{"d_model": 128, "n_kv_head": 4, "vocab_size": 1710, "init_std_qkv": 0.0667, "optimizer": "muon_variant", "lr_mult_qkv": 0.4, "lr_mult_down": 1.5, "batch_tokens": 8192, "train_tokens": 86550000}
Each number is 500 + 50 x the weight over the matrix's rms, rounded and kept within 0 to 999. Layers, rows and columns count from 0. Numbers have three digits each.

# down: layer 9 MLP down (transposed), 512x128, rms 0.205, rows 346-392, columns 64-127
# up: layer 9 MLP up, 512x128, rms 0.272, rows 347-392, columns 64-127
down346:548504591452489394458521506448495632524466428487500426525447423514530467403534503387507481421437534435577502346498514517463499449591538521502395530556499492427579453457468545524585543479515563
up347:562578533601481516496524529513573460500501454467470501451448479468506531499467521457538474619485522522385468402450495497491494549533411585547458461481504433427529535524549490424465462495436467
down347:508425417450555474549518536494520590552530443473526496528485467530480467469525501511546509508453390538482468608511553537456492476536497516487576486461343456342471515498525390528528424462571588
up348:520506549505506444469424443397533464496517430517507428525514544530485505509565477513506370496472409490511469454475520468470532550418447467536581395507481500540509509466477490498446587551447434
down348:499373520378540521560558452561488472517516597450476473497389400492561517548500489530423528509476425516551400489466475460567519517500552538421507443504518509440584539506580517530556508483429467
up349:516511487515525567440564541561475403502456489497493432502405444478583548557507466466464419450542458499577575561515456411486494609539496465461538595590664531461458502487505449534443568512496471
down349:515412578501502454457501461521478428425513457527442543502546518480488564489554512535448462470492484527534522455518409535469505556612591557547541519418527528504568498567469482443442477501492472
up350:517465491486506477500517462424504468403557453560485530456504549488506475523542593468482510399551515455533475479416448490434478540509562514580513489508565531502560470520503479509481558439513456
down350:428538511451486560561503533498438509528484499481502440543573443489480477479454532448496546639459489562429473587497499503432511596541524528509435508459453512526439515466464506466532496510449475
up351:537439497521526430461479561567509519438446479456491569564450576524539411437464548586446518457452512503544529487500531491507533469473442472530515488569604594498468500500461544633472537599466590
down351:472469522536494581456579565507495487454436502474499509463512518396579420504541484488479471572502423614422432470444498527559467522543494485505549574495452486474498511478469481430462548517492442
up352:472509521596489468418461562513420495422410511487580490526570518425548672520483511512490504535519568396439562464503518578562471359464416486479500555587443463445460505486474533615481507498402497
down352:402515520466439563476461493471524523549505597357578646458517460561450537507478537436415500447568533455593503508497427436522584497535587548574553528440515489502476460492497469505465470563480629
up353:514482447460467507469560545529520508431536454499540499460493476456457595459463538394495484497427494583485527523560547426544383631506522419453476507558490417485508555542449474530587389428504414
down353:390466570446359505512550509451562466531489477449468607433551615482528526423543504439535483425482539522513586609544546479546424531498410463439444403547445432443524535498575509381543493535521407
up354:373510397471530613586523528538469567496472450420533548532431496485506448495522507459520482594463539514523540461387460537404604450562347470501452517579501464518438503504533459515557594506426444
down354:489511506485506512471462545490435455480468497399456514467419578535575555499531543506501546481491529463513518477494448500525544508483482571486562464471498548491361526512545444557514609535516542
up355:469512487537540495536512494521409553428498511405554448518498540566466584586304529419457369518565463459492487452473520529546424446477468502527497447528465455480488570510448436405548512592460496
down355:480585531558543522475468525522480496485450555444533418556474543513513569494504530552481469484491548500494554439500520466561503581490546510527409468570550605479576437493554486586519512570522434
up356:498542540507473485485536496586492474484490635418541474630482504538461472572513537563566565563477470513457619454553464425596546442529506522573493392466521478507598539497610558490549439513540441
down356:438549471437471491473464576457604479469456515462449464504461461488508535506500450500530458539541500548517493535444630525401376583460476472581535534509517570496595502462494538548471520430494470
up357:529460477532436468395441517440467509479455494524576479475484558476539428571477657520483564598437502577523533544504472428464536420559449559522477539525542527462515502412572532477548514477519535
down357:499427545462466588514540497470434703579525553517460521435553457504508499476479462519415489477558507502506410531466467467489452528400463527466602456481427499638397600512494459494447470534438469
up358:517554483508546442502503525535507545397481541494449427526540517484430474565518558529434495459545577536380598493568453612486506461572513542561499513505514517477617544492544543480606516517416513
down358:522477498459465475492478577482477539462574433566539459537482394494537384436537452523513398483476480528540475568596609473464539574411483536482506516493478419522492455496464543519434496500455460
up359:546475543540351486426515492473507578460459453522529583486472450459482503488520527440561520512579682425538505534537522562514521511639598460521460491537471543489582424489479487556512537488457530
down359:502501449529534504462507513442528448564533474485386521606522461348457561511502488703429509530457477481498495591563534493512496517524511544555515523456526604651457515593469438482585404482413498
up360:518511436469435573486583460374449531461357431492479526502605575478579464553497575542519522507468516534538490412432513456424500495499412481532480544540467476503521507506523491497485461441489450
down360:445479445556483480536492491449498479493445493386474467526484480479512649571501602464452493510458557452512611470476455412607607493453497566565445486534581433460627484503521585493593356553463489
up361:482533536537413479468495543551453514495471433522580492535502508496553500574469480548441439485416560573582494507470470453605558578544481482510539443488462525516451534528523442497467494428479522
down361:545529580501524504424474553561409436468514526502491467571485504435553390537471604541503642546511465428559553451487472428575593526504503532496544531547489525507469430514534548531437464520496518
up362:543480550517551529530566493454544492502513475552483491514546414490483494463523452532559583551571509456582537579468613497529424650533382516443525456554443394381489546557585578597479465483470557
down362:471422553535516556396519480548550530434547512569555494482514574500583495521482490460518471471489448530386444451510486557548537423546592478503478519492556510514520393482458486481513454430593506
up363:503464548573556527454466485442589523506434539479539521527476464473581573523463499450488368574504510513478499496503526491582459491554549539502621466484487529498508492491509503494512407550403504
down363:466515418505430432570502486479476497520527450524572488466540511512487512548546542493485578517483454560515511414415493549423554548476451470419565426481534509513621456460448408498622441463515617
up364:515604327450478478531574566508436566506435460488521463531529525411538417466554547498566441445473586476554604477538451501527434563622511479545457420456481453474623503486437456466487481454419460
down364:477396579515442569497481529605503633470589617442528485535511604564407493502570504455454425497556480411579587565538452447361445523583533534575510464506489500528405580494523468475536528534477537
up365:491557503540489487505462422459512470396542499470616470501572542446475565490453592515401531485433483408591471548475450453511505565443516544452523455542476464503553549498498462551531574513460447
down365:425580496498477500557565484435520490450419505519430502500474529511453617484548503512475484492528597541436454484467489495497404626501488496551533524531485547502518510499520524461468596503610488
up366:448487493457509450449489458531552418505572496534467494505509478536564407504485467483498506454451457536536492537510483382523448492577468534532535572508584432557497497468459558489497521543586479
down366:526510452509505474537463496466559498547484494582522436467539512413534517416419490514495398487560519557486520494577503454471468497514459558507551499567408498560502473490502454485501506495503456
up367:458440503564485521588478409506481536429566532550470426436526543505489546506494583454398504542470484492435606482520471496526489426493520506402430518563443532557533475473427435445413503532486518
down367:463598529472462465483518488592446469507513410484415458628547510456421445507544530566475541526512494586477511480548556519475575576470495564496361458491493511460563474539386532545452448469496557
up368:433414459442474555417506340598488535559509553518466526492416546494476514445526557511468528520509441539503531542472530533483423452487528420538501525530457498422525557564522520514487440514427470
down368:513562490544526497466505514541511426506561490557590585492543446541476514464626491504504531594430509386430487457441553566523565509493456455462487524536511505510474609441482544507511471485451501
up369:499530456495487508472521411561529488501415477524448535480509467543456460537522454501439509498454464476504524492553535485423478499538484484491601461493531462586489474527455540492544544525518467
down369:418433486459481554467507501573437478541512494465494451453507559471574465519505525478539484446516536535476472464518472515470434440477578556522440497502492470429538507505491465508484526452467550
up370:479561548386588485509557440427550601525477469520534481451496541461496559508586465503509488434507524446429551426606415567554524530525473514530562483461562548519583462410416586528496533549487495
down370:483609603525579543461504417503500456596545595467418378462501602575444517518586505540639489602521569398554482512498423562461474509557458514557486497448523531416480468492401541508493521416418420
up371:494428468497515485634641499436515581556508442464512533499491518477479483508543491515502450640457454539544484498547483590545458548542542385436451561483444468529458407425533464459500446575543462
down371:464535450449500496456509373588483483538528505527492466614445456552485528481472443409399467546532450465545561466511451489440506483526525510484525526497493518478504495590470524486602468598455530
up372:385524552569435575493446537481482528557430430408612533549412530507515496481408520545555533577427476527580439502523494580475371493509519576492528509576525489513528556514405516444475583496485469
down372:417528541456476515460527514384457600521410550503540498516534486440526527468453566451420595442485447536420496582529504490573519623436560521437435515528441610427498502555430385490504570501496426
up373:561474467533502548469407513571466415568476507518530538549524508544524470504507605523538505540370515458515527558537484475446534440517465455489479546550483503555479504484451473508454527525549480
down373:463484480476540451539512513477531449482475499497443527445528510524519455556577476462470444482469474456495444541577495475486511514554463445504503439532495514487482535469544426520514492587437475
up374:452422519600524564545536501392509463430470580552496479560484515466514470489549473463514509455605474488407473528394540425465492548569522590502481466420533547437476408478447490458470471422436541
down374:516542526441470466470435528523454514499572466615381508476516332586477472540479550571397493555465463502535488500517461509459476480504509506381493440562471412516488536505480441501521531509527446
up375:488478552422459555469462511450533509557409622406539509504479466484443563543439526436497471623527496446499470432502468506485561515459494533513594507433487491448552474504433544590557570435458500
down375:503446527454549551466464576414539503503443462410478481400514453518533497550491403542438536393503532549527646447542507447499532514491409477573429559598467418473540506559527544480491470511512416
up376:602503434499480559543493453439519539455545549426429505495479545513484629531420531500563473662442512604532514434527517551469560489425441459544551467482435416553487367504497487473511511516504564
down376:546509550457590497471524504526483529569532494514528484464468429390472601443403530407516530474486490494564435497502455416469637572508509495455554597460542597415504511389461433544475459473556511
up377:434532363474576411446589482544434339531391551555566386536507484488323356465417460374657488450478542462601487479561438469561513473571505465472482439617445511481530260319652462349440506668437592
down377:425495507454550468493501484509459479525509550579498501457463518520491428573503455462552478485520500456495485461522515461633509534468475512456511490531487543541469449491498528415532453520508514
up378:497386477586447560449480475473455579584494528484416540434467405439478508484471444510591385433505494543447601480501454487535426471538528456527518498517523600487622559425552369543577460521450505
down378:411503483547499503454485407525415507551459518552439498425606506523457402525444505574503379482597549552521445538416568393576514576480504418520477521511540541479542566571471401675416518516573403
up379:546455476503514529444628535550438502527542553323482470523369471489519526519519512481450542547474557526455512428558558505537570577526591537578552543513542449494582531437471462460482524477484443
down379:485384528509502578543558435496470565443599531412537565436461509470536573476508473502400493479443463533551485498482483572543479514447525505445455570533504538418470551501483481464476460546543461
up380:487494472528508419501558529445494484540522516570469571524478572491498476475566540509471430542540428414486521526500465520525479509378471531469527521461475565476570549513567432532541505455522530
down380:477500532521535540417434508445518446493510485568517544503560470463636443504420395452423506503491586508501481527392542540561563432464529465468441502513446494479540581442529528414502533458444537
up381:508420476525534439534509558548571473563461571526539489591589424443485494496582445501543515458541622478559531552520526495484559459478450487483513533447504565402484575540522464565518514580540502
down381:429528496479455610492389538601440521582475482454475511474511513531383530473415458535465479561565491537459537509432545458436493552559363413468537518404514550484472554519504549484439519452410543
up382:457499542454536518512502526492533511421500417535466474535513514481396560379456559531421489522527517499504564527493507464441509531459473490512532466509524560534457578404505566615481539515503513
down382:437502502467571432402477472561465513545490457490434448563496515495496483532537481446492487536567445411449471512497570550584555505534495502524527494558519518474475562488498480499499414488470506
up383:476437489521544519479443550497540522571489475489477497488520514471522488512530495535534448448466509386477574470522505536524552447519430468485587512534560506531615512495483550452484606565549570
down383:502519539517434542563602500514454505483457522474484484426468497582561418539578481516578460481452449517512460531557367433480469449545482534461478557418486455483490488571475507582447474481531546
up384:476488505467452556498522457519606519513523438481505472571463464474443501560453502499504499438459532507364466562516459453480480482443549426492547550528527553526512508448496520507513496459550499
down384:442386515495449543497550494376546556498520501529420540494459537450531429445519554522566546521375460555509467467433515537539473494528533497443419515526501446509470531502458418493543576579434469
up385:493384407492494560561468544432466580504492401529478512492484475661459486523524423539490541480494506632436501458536480452485523520472474528557510519456537435475580482528498519511433550574435552
down385:447440537515519455495519544518491484555495453526471512596492496495498473500536550466500523520479455484490517430560489636535468487410452489575491549512495528468432480549415467516497487532441467
up386:527508501488541418502493543523447557504501490522537562519520517509433573514465581595494390540481480580401537476548505507488486524487501521463493507527417454538444498436591533528532549567502480
down386:651532520408458540524477487492547576567474503574503468533502475538448420522536574605439573389511572528515529551549520561506521492517487452532440434467453454453537572490398467465530492414455522
up387:522461474481472490519526521523470490519520515471496518505441493526496462527497512468509431564527460479554586491512556376537519525492493454433525504510483409495528520521505522485460443427472527
down387:524484556506506470518479459481529510564531497468506537555505568516494481416500524459385437468487515529438489473445469470485508461526524527449523449477507509526498486482535545508512568465476508
up388:489440459569479576509545558438531492526562523466533569525589533495458532542545564598527485543515463541474527504507494388485549466537473418513582512529524479554565503579406465528474440465483468
down388:482458518522522520473505407510400565553530463570460523479463518552470525486441456450559525534491444521469495377400490483548480533352481565502465463520482511453562579423539512603516492442479539
up389:472507502519415489469551538501520534450469559528411455490531518508515465470470445513505541473516537468470530396484484515442555584475471529462529512470564498462467458526499440525494476471511499
down389:481472530514572435465429517536514420538472527519502510508503510482486518497533436432493556542448469518530502462476554542481448461432548550461531467442515481557598538523451496484433526496493601
up390:484511442536436589455501460511601457460434477557580492469488463563458500460513470480440564499499433396524589493350565473592499511515558406521474436470442512538519576535557412545552411544471510
down390:520456475519459463459465513517501459376626487496461470471396509607423660590551596434467552493484487428525506421443565541406412574462478472487425453455491458446500508542450468432476565489462456
up391:525429518560569516486568452498500586508498447468431506576436487588604592581500536470568489446518455438411487430490443488478432530460452574491570458468521455444568523493465509430494423544486419
down391:561379526519438531550468452557504434454530515586563554502513553401558581576567526535492519493416540458617472449449499504533546586529580527450525548523511459551481506490447493622422466573545517
up392:566503376516523461548608535396496403418536485492540533533455523537460557529494430584499453445531450519494608502546432479567425459493552469433486434473512559527543546439493514438500573521508489
down392:494449543560526501453489485558486438492480504503480525466515483490453468472571553500477398457418413494486519582609506540530481615469536465485524558550406517538447456535533548462579501508479451